Part of a small language model's weights.
Size: 16 layers, width 256, 8 heads of 32, vocabulary 8192, 16.8M parameters.
Architecture: RMSNorm before each block, rotary positions, no biases in attention or MLP, capped logits.
Training: a variant of Muon for these matrices, 702M tokens, 5356 steps.
Each number is 50 + 10 x the weight over its row's rms, rounded and kept within 0 to 99. Layers, rows and columns count from 0. The size before them is the row's rms in percent of the matrix's.

# up: layer 12 MLP up, 1024x256, rms 0.35, rows 338-437, columns 0-31
# down: layer 12 MLP down (transposed), 1024x256, rms 0.118, rows 338-437, columns 0-31
up338 101:55 47 52 55 49 61 57 78 25 63 54 62 49 40 52 34 51 73 55 55 70 46 32 47 54 51 50 48 45 54 44 43
down338 106:65 50 54 36 53 53 51 47 55 57 57 40 50 57 38 46 36 59 52 53 44 41 49 56 52 56 36 38 34 31 51 54
up339 100:62 49 51 59 34 29 56 72 65 48 39 37 63 45 57 43 48 49 47 43 55 39 61 43 60 42 59 35 65 61 47 49
down339 105:62 55 48 64 36 53 55 51 54 56 54 50 59 43 55 51 53 62 50 64 58 57 51 47 60 36 52 41 58 60 40 50
up340 102:46 60 49 52 43 59 56 59 62 51 58 47 41 48 50 60 70 66 52 52 38 37 68 57 53 47 49 30 39 49 55 44
down340 103:40 52 44 50 49 51 67 68 43 53 61 63 56 55 60 44 62 56 38 41 28 61 58 46 61 34 50 55 45 51 37 56
up341 086:54 52 35 59 54 62 53 51 49 53 62 42 71 53 41 50 52 41 50 67 60 45 64 45 44 52 53 53 46 58 35 46
down341 087:58 48 35 37 34 52 39 54 47 45 29 41 54 64 53 51 45 63 52 60 54 57 48 58 43 21 63 31 33 49 47 56
up342 101:53 53 66 45 40 63 46 59 59 46 47 54 42 65 65 47 34 54 60 40 29 60 42 53 39 38 30 57 51 51 53 42
down342 098:51 58 55 38 51 63 35 34 59 44 56 66 34 66 47 50 51 56 35 48 44 62 45 59 49 58 41 36 38 54 45 50
up343 098:49 69 58 46 68 55 48 49 55 30 58 35 56 43 49 42 68 44 52 47 55 56 57 43 61 47 53 55 61 62 46 53
down343 092:54 50 34 51 47 60 54 54 38 42 49 53 49 24 50 26 53 45 59 44 59 52 45 66 54 48 57 44 59 45 55 47
up344 110:32 46 36 50 39 62 61 42 54 54 43 46 51 45 37 46 60 42 61 37 47 57 30 69 42 49 60 50 44 38 45 43
down344 109:46 33 25 29 56 54 51 43 47 51 48 49 57 48 56 62 60 47 45 52 41 55 36 63 31 37 51 43 64 34 59 49
up345 103:40 32 70 41 48 63 43 45 56 48 63 50 58 72 60 38 40 40 53 50 51 57 52 39 63 34 37 84 60 41 72 50
down345 096:50 36 55 61 68 58 50 57 48 41 66 43 56 41 57 45 34 39 36 58 39 56 56 54 48 55 46 59 32 31 51 40
up346 096:44 64 66 54 63 50 65 47 48 68 44 39 44 42 46 52 43 50 50 42 42 50 52 53 42 39 49 43 48 60 37 35
down346 091:53 33 34 52 44 49 37 70 47 31 53 40 41 54 46 57 42 38 49 54 43 69 49 64 60 44 47 49 27 62 58 55
up347 114:29 48 53 46 42 47 41 48 54 65 41 41 56 33 59 47 57 46 44 49 53 37 46 43 47 52 43 51 60 53 49 46
down347 110:34 52 53 42 42 33 45 54 50 71 53 65 32 52 46 69 46 52 44 41 55 49 54 45 42 38 51 47 54 36 71 49
up348 115:35 54 57 56 51 36 34 45 59 46 39 39 43 52 37 51 65 63 48 55 35 34 54 51 50 45 48 46 42 63 40 64
down348 112:47 60 44 47 39 65 54 69 66 38 52 41 54 49 46 43 58 45 46 50 62 41 70 53 49 47 51 50 34 57 55 37
up349 091:57 49 43 64 43 48 42 43 36 42 52 34 42 35 47 32 59 39 58 62 55 35 62 53 49 52 69 38 65 35 53 44
down349 096:43 42 47 58 48 30 49 56 52 51 45 57 41 56 45 60 60 61 48 51 45 47 57 75 53 54 51 47 45 30 39 43
up350 117:60 35 62 47 41 66 59 63 38 40 16 43 57 45 58 62 58 67 24 41 58 43 65 45 38 63 55 45 48 60 56 53
down350 111:54 44 34 49 43 75 59 37 39 44 35 66 64 46 57 62 33 73 44 39 62 18 37 35 34 64 49 52 52 25 65 69
up351 091:50 35 37 50 63 38 36 48 41 52 53 31 61 84 56 54 57 38 52 50 45 51 54 49 42 69 41 35 48 29 46 59
down351 092:41 44 51 47 36 62 45 44 59 54 59 40 35 49 34 44 54 55 54 32 57 49 47 59 47 45 51 56 45 71 61 55
up352 110:50 43 59 47 41 43 57 73 53 41 63 23 51 61 53 41 50 37 55 52 54 51 55 52 50 52 52 40 51 54 71 56
down352 106:57 58 54 46 57 45 63 72 49 60 54 35 45 54 46 50 51 37 57 43 62 62 66 43 56 45 49 65 43 57 65 58
up353 099:40 45 37 59 34 53 63 29 64 53 52 41 59 46 48 53 48 40 42 50 39 51 41 28 33 34 48 52 38 47 48 59
down353 102:52 42 33 57 44 44 56 54 45 41 35 49 50 45 41 56 47 56 39 55 53 45 51 50 56 49 51 33 50 48 47 35
up354 098:36 67 67 55 46 47 64 54 57 63 59 39 57 37 44 51 58 46 46 31 51 54 46 45 51 71 53 68 29 55 39 49
down354 095:47 36 58 52 62 78 44 37 50 60 57 46 44 51 46 64 31 53 47 41 64 55 62 55 48 70 46 51 52 49 58 63
up355 105:47 41 43 26 52 52 28 52 50 51 55 50 45 40 44 67 61 60 43 45 50 44 36 51 64 54 40 62 36 66 52 65
down355 106:32 43 57 47 42 68 37 49 45 41 60 26 51 55 48 28 40 56 53 57 36 67 47 56 54 46 48 55 69 37 38 56
up356 096:56 56 52 55 60 49 49 45 55 46 43 43 58 38 59 52 52 53 66 54 65 49 49 79 40 37 59 26 39 46 45 23
down356 098:44 30 53 44 49 48 60 48 36 49 46 34 50 38 54 64 55 52 43 26 44 49 38 62 42 61 67 48 42 46 45 25
up357 100:54 59 26 43 39 54 45 54 41 54 59 61 56 62 53 44 70 40 52 47 64 55 50 46 49 59 38 63 55 46 60 43
down357 100:21 54 55 73 46 60 56 37 52 46 47 48 47 50 63 41 42 63 58 67 57 50 57 65 60 47 30 51 36 76 63 40
up358 101:55 69 61 39 48 58 30 49 71 45 68 55 51 67 50 44 39 42 55 44 53 69 56 62 61 45 39 56 52 59 39 46
down358 102:60 47 57 54 62 36 59 60 47 55 65 45 67 40 48 36 35 30 60 42 29 39 36 50 52 47 56 38 47 42 31 61
up359 106:51 37 61 43 28 58 62 52 54 52 52 40 52 52 45 39 58 53 52 47 63 64 45 68 52 41 68 58 45 54 41 47
down359 104:49 46 48 33 48 58 54 54 55 53 50 64 38 28 39 78 54 42 53 58 54 45 47 44 67 51 49 48 45 51 54 53
up360 095:59 51 70 43 51 38 51 52 28 41 80 76 42 46 60 46 46 46 58 42 40 38 39 53 56 43 45 54 36 44 46 41
down360 089:43 44 37 50 51 65 38 51 34 66 61 48 59 62 38 53 40 71 55 47 45 35 26 51 71 39 57 35 47 62 52 55
up361 103:69 60 44 49 51 50 58 44 51 43 51 60 47 31 58 42 49 46 46 46 49 43 46 47 49 55 72 44 41 62 58 55
down361 104:64 43 43 45 36 47 35 65 54 50 48 59 52 39 55 50 71 54 51 52 64 38 44 47 48 58 55 52 30 60 62 57
up362 106:46 39 46 40 68 49 53 31 55 59 38 42 57 38 56 53 57 62 55 50 53 64 52 21 48 62 46 56 27 31 44 40
down362 105:41 41 40 53 53 74 45 59 56 63 54 46 39 43 56 45 63 49 52 51 60 51 34 43 69 44 37 33 63 41 53 35
up363 103:39 66 48 51 42 62 62 34 50 33 49 56 50 49 39 60 39 35 56 51 44 45 53 49 45 58 56 34 46 62 42 58
down363 104:46 62 58 59 62 55 50 57 35 46 50 48 36 59 55 56 69 34 35 63 51 54 59 43 61 51 38 45 40 61 53 53
up364 098:64 39 53 48 58 41 36 55 64 50 44 48 46 40 40 43 50 37 57 53 39 44 34 53 55 45 53 38 47 49 50 29
down364 099:60 51 50 46 59 27 41 68 48 39 50 55 59 40 32 52 38 35 35 46 67 40 52 59 46 47 44 44 55 62 55 38
up365 102:43 51 58 56 71 37 44 40 56 48 46 47 48 46 62 24 54 56 50 48 57 64 64 42 50 43 58 38 30 69 47 50
down365 106:63 54 61 52 54 56 33 39 64 42 52 55 58 44 55 55 43 69 40 50 61 41 48 58 60 46 57 51 52 33 39 34
up366 104:48 64 51 60 45 50 51 50 64 47 53 39 47 42 36 45 70 40 35 54 49 42 36 46 47 49 60 50 58 55 46 29
down366 101:65 66 44 54 42 44 46 54 49 40 63 44 66 63 55 51 52 41 59 58 57 47 36 49 46 58 45 47 53 47 41 55
up367 104:47 55 54 59 42 57 63 46 57 61 46 63 47 57 39 52 44 23 43 51 42 50 54 42 67 56 41 41 47 41 52 61
down367 101:52 77 70 45 41 54 47 62 49 66 57 51 36 50 43 65 41 47 46 74 52 52 52 62 53 60 55 50 50 61 70 48
up368 099:46 30 42 48 52 48 37 55 55 43 43 55 51 67 49 56 54 45 57 40 44 57 47 47 31 59 41 47 49 69 44 56
down368 101:57 64 53 51 23 80 66 60 34 53 53 53 39 46 54 58 56 45 42 58 54 54 58 42 37 37 46 62 49 37 51 29
up369 098:61 69 68 68 61 30 57 63 51 58 50 38 68 37 51 47 45 24 40 35 50 33 29 41 47 58 42 44 52 56 45 44
down369 104:63 57 41 49 58 58 50 61 42 57 63 36 44 54 28 46 38 52 48 56 54 69 49 51 51 34 44 61 70 44 50 68
up370 103:43 45 64 52 51 48 52 48 48 33 47 37 41 43 49 59 67 49 73 54 52 63 60 51 45 43 83 56 47 45 49 42
down370 106:38 51 23 39 64 50 50 44 44 51 49 43 59 20 51 55 52 45 29 59 69 44 50 50 49 44 36 55 41 38 55 55
up371 087:48 37 57 44 52 41 42 51 42 51 66 49 42 29 59 36 50 49 36 43 33 50 49 39 52 69 69 38 58 49 49 42
down371 090:52 45 42 54 66 62 39 47 29 36 61 70 47 73 67 49 50 43 57 62 48 35 43 50 56 52 51 51 75 40 53 23
up372 090:69 44 62 35 50 44 53 47 61 46 52 54 44 61 52 50 49 62 45 39 30 52 52 44 40 47 51 42 59 21 65 63
down372 093:49 53 63 47 44 66 45 53 49 58 60 43 58 50 37 48 48 50 65 45 48 61 61 55 40 37 52 56 87 55 47 39
up373 099:56 38 43 59 44 27 42 49 43 58 32 50 45 37 45 46 66 36 55 44 31 53 37 61 28 55 53 62 61 57 58 45
down373 092:43 48 50 50 53 28 39 53 53 48 59 32 37 49 50 47 78 41 55 44 61 65 54 67 50 43 46 50 52 57 77 51
up374 105:64 42 63 42 64 53 49 50 39 54 40 50 51 47 51 43 54 54 48 28 58 40 74 65 44 47 48 65 38 51 49 51
down374 104:51 68 37 60 59 52 52 77 58 58 63 47 50 41 53 53 42 37 41 41 64 40 47 50 37 41 58 58 50 29 40 55
up375 096:41 35 59 48 48 57 56 67 56 40 26 33 68 54 64 63 33 46 50 56 62 57 52 59 48 34 33 38 67 48 41 44
down375 099:39 47 58 35 46 58 58 58 56 55 46 49 46 53 56 34 51 26 72 58 58 55 56 34 40 32 50 34 69 66 46 51
up376 098:76 40 48 62 52 49 56 52 52 49 49 39 45 46 58 34 59 49 44 59 53 54 52 51 52 38 28 46 42 42 33 43
down376 099:67 58 35 55 32 43 62 50 50 42 39 64 40 64 38 47 42 65 48 59 51 52 41 40 57 36 65 43 58 55 66 46
up377 087:54 51 36 15 43 70 55 48 50 60 39 43 53 40 51 46 39 37 48 57 27 52 40 44 41 44 48 60 38 43 39 51
down377 091:61 69 49 59 52 56 49 46 59 57 44 38 44 60 62 41 58 44 54 62 46 63 54 42 47 36 55 59 42 52 57 33
up378 098:56 63 54 53 45 54 59 57 54 51 47 36 42 52 54 41 49 56 39 46 54 57 33 40 43 49 62 41 52 49 51 54
down378 097:36 49 55 56 51 60 47 68 68 52 62 60 57 46 73 44 42 61 22 57 70 49 51 64 49 51 44 47 35 54 59 55
up379 106:45 37 60 57 44 59 36 53 50 32 67 54 51 68 49 40 41 53 50 50 44 52 50 48 33 67 62 59 61 53 51 48
down379 109:62 52 54 36 49 50 48 50 50 42 58 49 56 60 47 46 50 72 52 55 32 58 57 58 27 47 46 50 54 32 38 49
up380 100:52 43 60 64 40 47 52 51 64 48 46 66 49 42 52 33 55 58 67 45 68 60 55 57 32 41 64 52 54 62 38 65
down380 100:82 55 47 45 34 50 60 54 55 42 72 58 37 48 53 44 49 71 34 44 59 47 55 42 45 59 52 45 37 37 52 47
up381 095:47 64 45 50 41 48 47 55 50 59 59 45 31 46 56 50 45 45 40 43 28 52 66 42 45 57 51 83 37 67 43 37
down381 094:61 36 53 32 45 27 52 34 38 60 63 67 54 26 60 60 49 41 52 54 44 60 42 46 44 39 42 40 57 32 61 59
up382 102:40 61 67 31 68 63 36 38 46 29 46 37 32 38 37 46 41 46 39 57 30 59 58 42 60 68 60 57 54 50 51 40
down382 103:45 61 36 44 66 59 45 62 48 44 49 27 46 56 48 57 56 46 31 35 42 48 56 42 53 70 48 52 53 47 51 51
up383 115:48 43 31 55 61 59 54 56 53 57 62 57 59 41 38 56 64 56 56 44 41 45 46 46 60 58 42 44 33 30 51 48
down383 111:42 64 27 46 48 50 40 44 46 66 67 75 37 59 41 55 42 37 58 42 51 65 73 47 47 53 66 62 51 49 60 52
up384 094:58 57 40 52 57 52 50 44 49 51 41 63 35 64 60 51 52 68 50 45 33 55 67 40 49 33 32 57 42 56 64 39
down384 092:49 58 43 51 51 51 48 53 58 36 48 55 59 60 48 42 39 58 28 53 39 66 49 62 54 38 55 42 50 60 57 33
up385 099:73 51 49 43 54 43 60 48 52 60 61 73 39 44 40 37 65 49 61 52 40 33 51 26 34 58 68 56 46 64 45 56
down385 100:60 48 38 59 57 51 68 60 61 54 40 55 66 56 49 36 32 28 44 60 65 50 72 48 48 57 61 63 62 61 48 51
up386 105:58 47 37 33 56 54 52 53 43 48 45 61 62 54 60 49 59 51 49 53 47 37 63 61 50 47 67 43 50 65 51 36
down386 103:66 43 60 61 56 48 44 56 67 39 59 42 30 31 32 40 63 48 59 54 46 47 62 49 60 58 35 49 50 51 45 51
up387 101:69 47 49 50 42 38 71 37 50 50 35 47 45 35 63 30 35 61 61 47 39 49 47 57 67 61 45 42 65 44 54 54
down387 104:75 38 46 65 43 50 41 51 48 49 50 43 51 45 49 56 38 48 40 47 52 55 43 51 31 54 42 51 64 64 43 35
up388 102:43 60 55 44 49 45 62 59 50 44 56 43 38 44 53 50 47 46 43 44 56 42 44 53 44 61 60 38 50 58 51 37
down388 100:56 43 55 61 47 48 66 43 46 34 47 39 41 54 30 74 53 51 55 63 47 39 53 48 45 64 46 53 56 50 57 39
up389 098:45 55 47 51 36 46 58 42 45 38 35 46 51 39 33 48 61 57 57 49 50 62 57 58 48 60 33 54 41 34 38 52
down389 091:53 31 54 41 30 52 36 72 42 24 43 48 53 36 15 65 50 43 56 53 49 60 45 37 56 33 52 58 36 53 52 45
up390 082:38 70 55 54 65 44 55 35 41 60 50 41 45 42 52 44 55 62 35 78 33 46 38 72 59 51 43 36 36 65 45 46
down390 088:60 45 55 50 38 43 47 53 49 38 59 55 49 55 41 50 42 35 55 32 51 73 44 27 44 44 57 47 55 37 43 48
up391 099:51 43 55 61 40 48 62 37 63 54 56 47 65 42 37 48 86 56 40 65 38 54 43 53 58 67 49 36 39 56 54 62
down391 096:54 43 46 49 34 58 58 47 48 49 48 45 60 51 50 37 61 32 59 43 56 48 54 51 57 52 43 42 40 49 43 55
up392 100:32 38 43 51 57 38 54 56 28 51 49 62 37 48 54 53 58 47 38 31 44 52 43 59 65 47 55 50 60 56 54 26
down392 095:70 30 32 52 36 49 45 64 50 43 41 64 47 47 51 54 45 61 47 45 50 73 54 53 31 53 60 62 46 42 46 46
up393 102:61 56 68 55 34 48 61 43 28 44 51 42 63 62 45 55 54 46 30 50 43 48 50 61 35 41 56 49 45 58 46 56
down393 102:41 33 48 34 52 64 46 44 58 65 59 48 29 37 59 54 56 43 32 41 32 50 46 52 40 37 57 55 43 51 31 50
up394 100:30 49 70 47 66 33 48 43 36 49 62 41 61 50 52 44 45 59 49 50 53 47 41 46 58 54 65 57 57 72 54 51
down394 102:42 43 58 31 57 62 51 48 36 54 48 44 70 53 56 51 70 50 51 50 59 68 52 71 49 55 42 45 49 59 34 48
up395 086:59 31 49 68 58 48 44 37 66 25 48 37 45 63 41 57 62 35 26 54 49 37 72 44 49 64 47 58 51 50 59 56
down395 088:48 47 50 36 47 57 66 68 37 42 29 46 49 54 54 36 40 54 77 42 42 66 53 41 56 56 60 60 40 54 40 76
up396 102:43 31 59 37 45 53 34 50 65 59 50 46 61 59 44 57 56 67 59 67 60 60 45 62 53 70 52 48 66 40 57 58
down396 106:60 29 56 40 38 44 46 52 57 53 56 60 44 36 39 51 46 55 63 58 56 59 50 51 35 41 47 38 35 44 60 71
up397 116:41 53 36 39 52 49 49 37 53 57 52 33 50 60 55 48 64 64 47 41 56 58 44 56 35 52 53 55 59 69 54 29
down397 110:54 27 52 66 57 49 36 59 51 47 54 47 62 52 46 41 36 59 44 39 69 54 47 37 49 69 62 41 57 52 44 46
up398 101:53 57 57 57 44 68 63 53 41 39 48 39 51 52 56 60 28 64 66 53 56 54 75 70 55 39 53 48 55 40 55 51
down398 103:59 51 51 57 63 54 44 47 46 45 59 41 38 49 49 55 53 49 51 50 44 62 58 42 63 36 65 63 56 57 60 52
up399 111:56 51 54 36 58 40 46 49 57 41 49 58 37 61 50 47 45 47 64 65 42 54 42 49 49 51 63 41 55 50 61 42
down399 111:64 32 34 53 58 51 52 62 58 29 50 55 46 45 49 51 62 63 50 59 37 56 50 48 59 37 58 63 50 62 48 54
up400 093:34 40 52 52 34 39 55 35 49 60 61 45 50 44 31 66 72 50 48 50 36 47 54 20 55 47 39 40 48 59 63 37
down400 091:58 47 42 56 53 56 50 34 49 46 70 85 48 40 40 64 52 57 57 47 62 36 54 47 53 56 46 50 44 58 60 63
up401 104:68 73 68 59 50 58 67 39 55 59 58 51 45 61 34 30 47 66 35 62 40 36 34 51 44 46 39 59 45 39 65 45
down401 101:30 40 38 50 44 71 43 57 32 56 50 40 24 49 42 48 58 40 56 57 55 33 41 46 38 43 60 60 31 28 58 85
up402 102:57 68 50 56 27 38 48 45 60 38 56 46 57 50 47 50 33 42 58 51 27 45 54 49 43 62 63 35 45 54 36 46
down402 099:63 53 35 64 54 52 58 37 44 59 54 49 47 50 34 46 54 45 37 51 54 50 70 42 50 74 59 56 44 45 40 52
up403 100:60 67 66 68 62 41 52 64 54 52 43 56 42 42 39 27 47 59 59 45 48 63 52 55 63 58 59 30 49 45 41 44
down403 104:48 76 49 74 49 54 45 44 52 48 47 53 51 50 27 49 62 45 65 34 37 52 50 62 45 51 64 45 38 54 56 56
up404 107:33 56 42 46 56 55 53 49 51 56 32 36 36 72 58 44 40 53 46 59 42 51 49 31 35 64 58 54 50 58 61 51
down404 104:55 36 46 44 40 54 62 61 45 63 40 46 34 43 42 30 45 43 43 65 42 51 60 43 52 37 40 64 56 41 55 25
up405 110:47 50 63 48 49 50 50 61 50 46 60 47 50 35 35 29 60 49 41 26 53 54 42 44 48 48 46 46 46 48 48 58
down405 105:36 71 59 49 53 58 55 50 40 42 54 50 32 46 51 51 61 40 35 42 58 39 59 37 56 46 57 30 48 45 55 41
up406 108:36 71 50 51 57 51 61 31 60 40 42 34 77 57 39 60 40 53 44 54 56 56 49 37 46 53 61 44 49 53 52 58
down406 108:54 50 46 56 57 45 44 33 48 51 48 45 52 61 50 42 61 43 43 54 38 44 67 22 54 50 51 51 75 41 43 57
up407 104:56 43 55 52 68 40 45 52 42 60 37 45 67 56 31 60 45 52 41 54 42 73 57 58 38 57 68 31 51 84 49 61
down407 100:49 51 49 48 43 47 49 44 51 64 43 41 22 54 54 24 50 36 53 57 49 55 43 59 34 43 40 31 43 40 52 59
up408 099:55 24 54 34 75 47 58 62 50 42 32 44 59 34 50 43 57 51 10 64 69 55 56 41 35 54 57 59 43 55 41 60
down408 100:51 66 42 49 51 61 53 47 59 51 25 47 38 37 37 45 52 41 56 50 43 37 60 49 45 27 49 57 48 53 42 61
up409 102:45 27 57 38 51 41 50 37 28 50 57 52 55 45 58 57 54 53 53 56 48 53 61 41 45 54 60 40 61 56 68 56
down409 109:43 45 51 58 56 44 61 41 29 43 55 62 42 56 42 50 63 45 41 48 68 46 46 44 42 66 54 64 56 55 38 52
up410 102:48 62 58 47 36 47 34 76 45 59 63 59 58 52 37 43 54 70 41 45 67 41 45 52 36 68 47 49 39 52 47 57
down410 100:41 58 65 69 54 71 51 60 50 67 51 52 44 39 40 61 56 51 44 37 48 50 48 52 56 45 56 52 48 35 50 52
up411 105:48 54 39 50 46 58 62 44 55 49 45 45 56 41 47 40 58 59 55 32 51 53 40 51 42 35 27 38 32 47 34 58
down411 103:55 59 71 57 56 56 36 45 68 53 44 53 55 46 51 43 51 49 38 68 59 69 43 62 47 40 63 56 50 33 54 59
up412 104:44 45 46 63 44 42 62 40 64 56 69 52 46 65 47 69 42 43 47 42 55 24 49 48 55 53 53 52 45 40 53 43
down412 098:52 46 57 56 68 64 50 47 57 49 60 42 45 49 46 42 55 45 42 51 32 41 59 53 34 46 61 58 37 28 39 43
up413 087:35 54 38 44 44 52 43 60 30 46 51 43 56 46 49 33 38 55 42 59 52 46 52 56 48 65 55 52 50 65 61 43
down413 093:69 57 64 42 54 51 45 57 58 47 56 42 47 66 45 69 41 38 55 55 59 56 54 45 54 40 53 34 59 47 46 54
up414 096:56 59 65 47 49 36 48 50 48 50 46 63 56 43 42 43 39 50 33 54 56 60 49 52 66 62 45 47 74 53 58 63
down414 096:31 52 63 64 43 44 55 62 72 51 50 46 54 45 34 66 55 57 31 49 63 53 55 52 40 38 43 56 54 51 67 51
up415 105:39 40 49 47 63 48 46 40 58 38 36 30 60 48 52 53 61 34 54 62 31 40 41 37 37 49 60 52 48 58 21 70
down415 096:56 52 53 60 53 49 53 67 39 34 47 55 45 54 48 69 54 64 47 58 59 55 39 48 69 64 60 68 39 41 44 39
up416 099:58 71 42 52 49 29 52 49 60 48 79 37 43 52 44 41 61 53 45 48 39 39 56 53 46 48 45 67 42 29 35 47
down416 100:53 38 35 59 24 61 46 45 58 41 52 65 58 41 59 50 38 57 62 51 50 54 43 65 56 67 51 62 65 44 32 52
up417 090:40 39 48 45 43 61 47 27 50 36 50 34 28 56 63 61 50 36 72 61 56 33 40 39 49 51 62 65 52 60 61 42
down417 097:61 46 48 51 55 48 58 50 33 46 54 40 49 63 64 63 26 75 46 46 57 49 56 48 60 50 70 47 58 40 41 56
up418 098:48 59 62 53 52 41 53 59 34 44 59 56 42 53 28 58 38 59 38 62 39 54 56 39 64 52 64 63 38 59 62 56
down418 097:65 57 57 56 49 34 36 31 63 57 71 58 55 62 60 58 54 31 51 51 59 51 43 51 35 42 48 48 46 49 52 55
up419 107:40 59 60 40 52 53 44 61 64 61 54 63 63 50 55 65 49 52 44 67 67 43 46 34 45 53 44 46 24 55 66 44
down419 103:44 55 45 44 42 48 48 31 29 45 47 42 46 40 40 50 37 70 54 77 65 43 49 48 63 55 54 50 35 48 56 24
up420 101:54 41 57 55 65 79 49 63 45 42 42 59 28 50 58 60 60 31 46 41 53 48 45 29 49 50 54 42 37 62 46 43
down420 099:59 45 51 45 62 39 49 57 57 35 51 57 56 52 46 53 51 46 47 71 35 49 38 40 81 61 57 25 56 39 31 38
up421 107:67 67 52 40 49 34 52 48 34 40 54 67 45 55 54 36 48 39 59 44 48 43 62 39 60 56 67 53 53 59 52 58
down421 107:54 56 46 52 34 32 60 54 58 42 68 45 49 35 35 33 54 41 44 60 51 57 38 43 54 52 44 59 56 56 34 40
up422 097:65 61 67 43 60 58 62 66 59 47 49 56 41 53 58 40 36 48 58 41 42 27 30 45 52 54 54 66 46 46 48 42
down422 095:62 50 66 64 55 35 59 54 44 49 52 36 49 59 53 34 54 45 44 56 49 35 58 50 47 43 63 62 56 54 52 59
up423 095:60 53 60 53 55 56 53 60 65 45 56 36 38 51 70 54 43 37 35 64 54 44 72 66 40 62 45 42 33 52 54 52
down423 098:59 49 61 60 53 41 61 46 62 58 41 40 62 67 39 49 49 43 58 51 65 49 71 36 62 41 57 38 47 39 65 43
up424 105:35 59 36 39 63 43 61 42 55 33 47 46 34 50 42 44 54 36 56 40 57 50 57 46 54 60 54 39 58 57 57 57
down424 108:61 60 50 36 42 52 66 56 43 44 62 46 59 50 53 44 48 44 56 42 35 44 61 46 67 72 67 63 48 35 59 52
up425 097:41 30 44 52 61 49 53 36 66 37 56 63 39 63 32 39 73 35 54 49 58 49 51 41 45 72 46 56 53 68 44 43
down425 096:56 57 47 47 57 51 65 45 54 44 50 42 53 59 65 38 51 45 34 43 40 74 53 60 59 51 41 54 40 48 47 61
up426 096:49 48 36 55 58 50 36 43 43 50 45 58 37 72 53 50 54 24 67 40 46 42 49 51 69 60 52 39 36 46 47 44
down426 100:38 68 32 34 55 60 43 38 57 54 56 48 46 67 40 51 48 58 55 37 52 47 41 57 77 57 58 38 50 31 40 53
up427 095:73 51 48 35 57 57 33 53 61 56 45 36 58 57 53 46 36 42 59 49 29 43 45 36 66 43 56 45 44 60 52 46
down427 097:44 50 45 48 57 58 63 45 41 47 42 49 43 63 58 51 47 55 45 32 49 37 62 43 58 63 48 50 42 56 44 45
up428 098:44 39 66 51 48 50 45 54 53 54 60 39 71 48 60 64 64 62 50 53 53 55 58 62 65 48 38 54 45 49 44 59
down428 095:53 43 43 45 64 35 43 55 67 65 39 45 41 41 63 60 48 41 42 46 45 67 67 58 52 36 25 73 68 47 43 39
up429 104:36 42 48 59 53 37 47 54 60 36 48 63 45 49 55 46 43 76 41 42 34 65 52 65 64 46 60 34 32 64 44 54
down429 101:63 42 57 45 76 57 42 67 37 41 46 44 43 51 49 35 48 62 55 42 61 51 59 37 50 58 56 42 50 55 40 54
up430 091:47 45 56 56 44 40 34 57 29 41 46 31 51 45 54 49 53 65 48 45 59 38 30 55 41 60 48 55 34 48 69 45
down430 092:41 41 38 56 47 55 41 40 32 51 37 42 66 45 57 48 51 27 42 51 51 53 40 46 58 57 61 65 63 46 66 63
up431 100:41 42 56 49 61 46 53 45 39 60 42 45 60 36 50 70 45 48 56 58 42 56 64 60 44 45 70 46 30 48 49 60
down431 099:56 50 50 45 47 58 47 51 52 34 58 65 64 51 50 38 55 53 54 52 63 50 32 47 68 59 64 46 46 47 46 34
up432 099:53 42 50 62 55 45 41 60 43 38 55 59 52 57 50 43 45 54 51 58 34 50 50 49 50 45 60 54 45 34 53 59
down432 099:55 57 43 69 25 55 57 37 47 45 40 33 42 67 49 49 41 52 53 52 54 40 71 58 38 53 50 46 53 56 70 52
up433 101:64 45 65 48 50 68 71 46 65 56 60 56 51 53 55 53 59 64 39 41 47 58 65 71 58 48 53 51 59 53 49 48
down433 098:62 59 53 38 48 63 35 53 50 54 45 43 53 52 55 34 50 61 65 53 51 68 46 42 52 52 59 61 56 46 62 45
up434 098:41 48 60 38 66 44 45 63 61 35 43 32 45 59 67 58 63 43 37 58 55 51 56 38 47 65 54 38 58 45 60 64
down434 104:46 52 33 44 63 65 42 40 59 61 55 37 36 40 45 50 54 38 60 72 69 49 59 55 48 49 45 39 57 57 45 41
up435 101:47 37 43 62 73 46 77 41 52 50 41 42 59 57 45 61 59 56 48 44 44 64 57 52 36 55 47 36 43 40 43 52
down435 097:45 49 44 42 46 69 59 41 35 50 52 46 33 42 56 40 41 36 44 66 33 43 66 38 33 54 61 69 64 62 60 50
up436 108:57 47 40 46 42 66 63 44 62 36 39 56 59 41 61 23 52 41 57 55 35 57 48 51 40 57 51 42 35 53 38 49
down436 106:33 36 45 43 67 58 38 39 54 57 33 57 55 43 62 48 43 49 69 53 65 45 47 61 50 55 62 65 57 60 55 49
up437 092:51 29 68 42 69 58 50 69 53 42 59 36 52 61 74 45 51 54 54 52 27 37 48 42 49 35 33 46 23 52 57 49
down437 100:53 47 53 32 56 49 20 55 41 44 45 24 59 49 44 58 49 56 57 56 50 65 49 24 52 59 39 59 57 47 44 49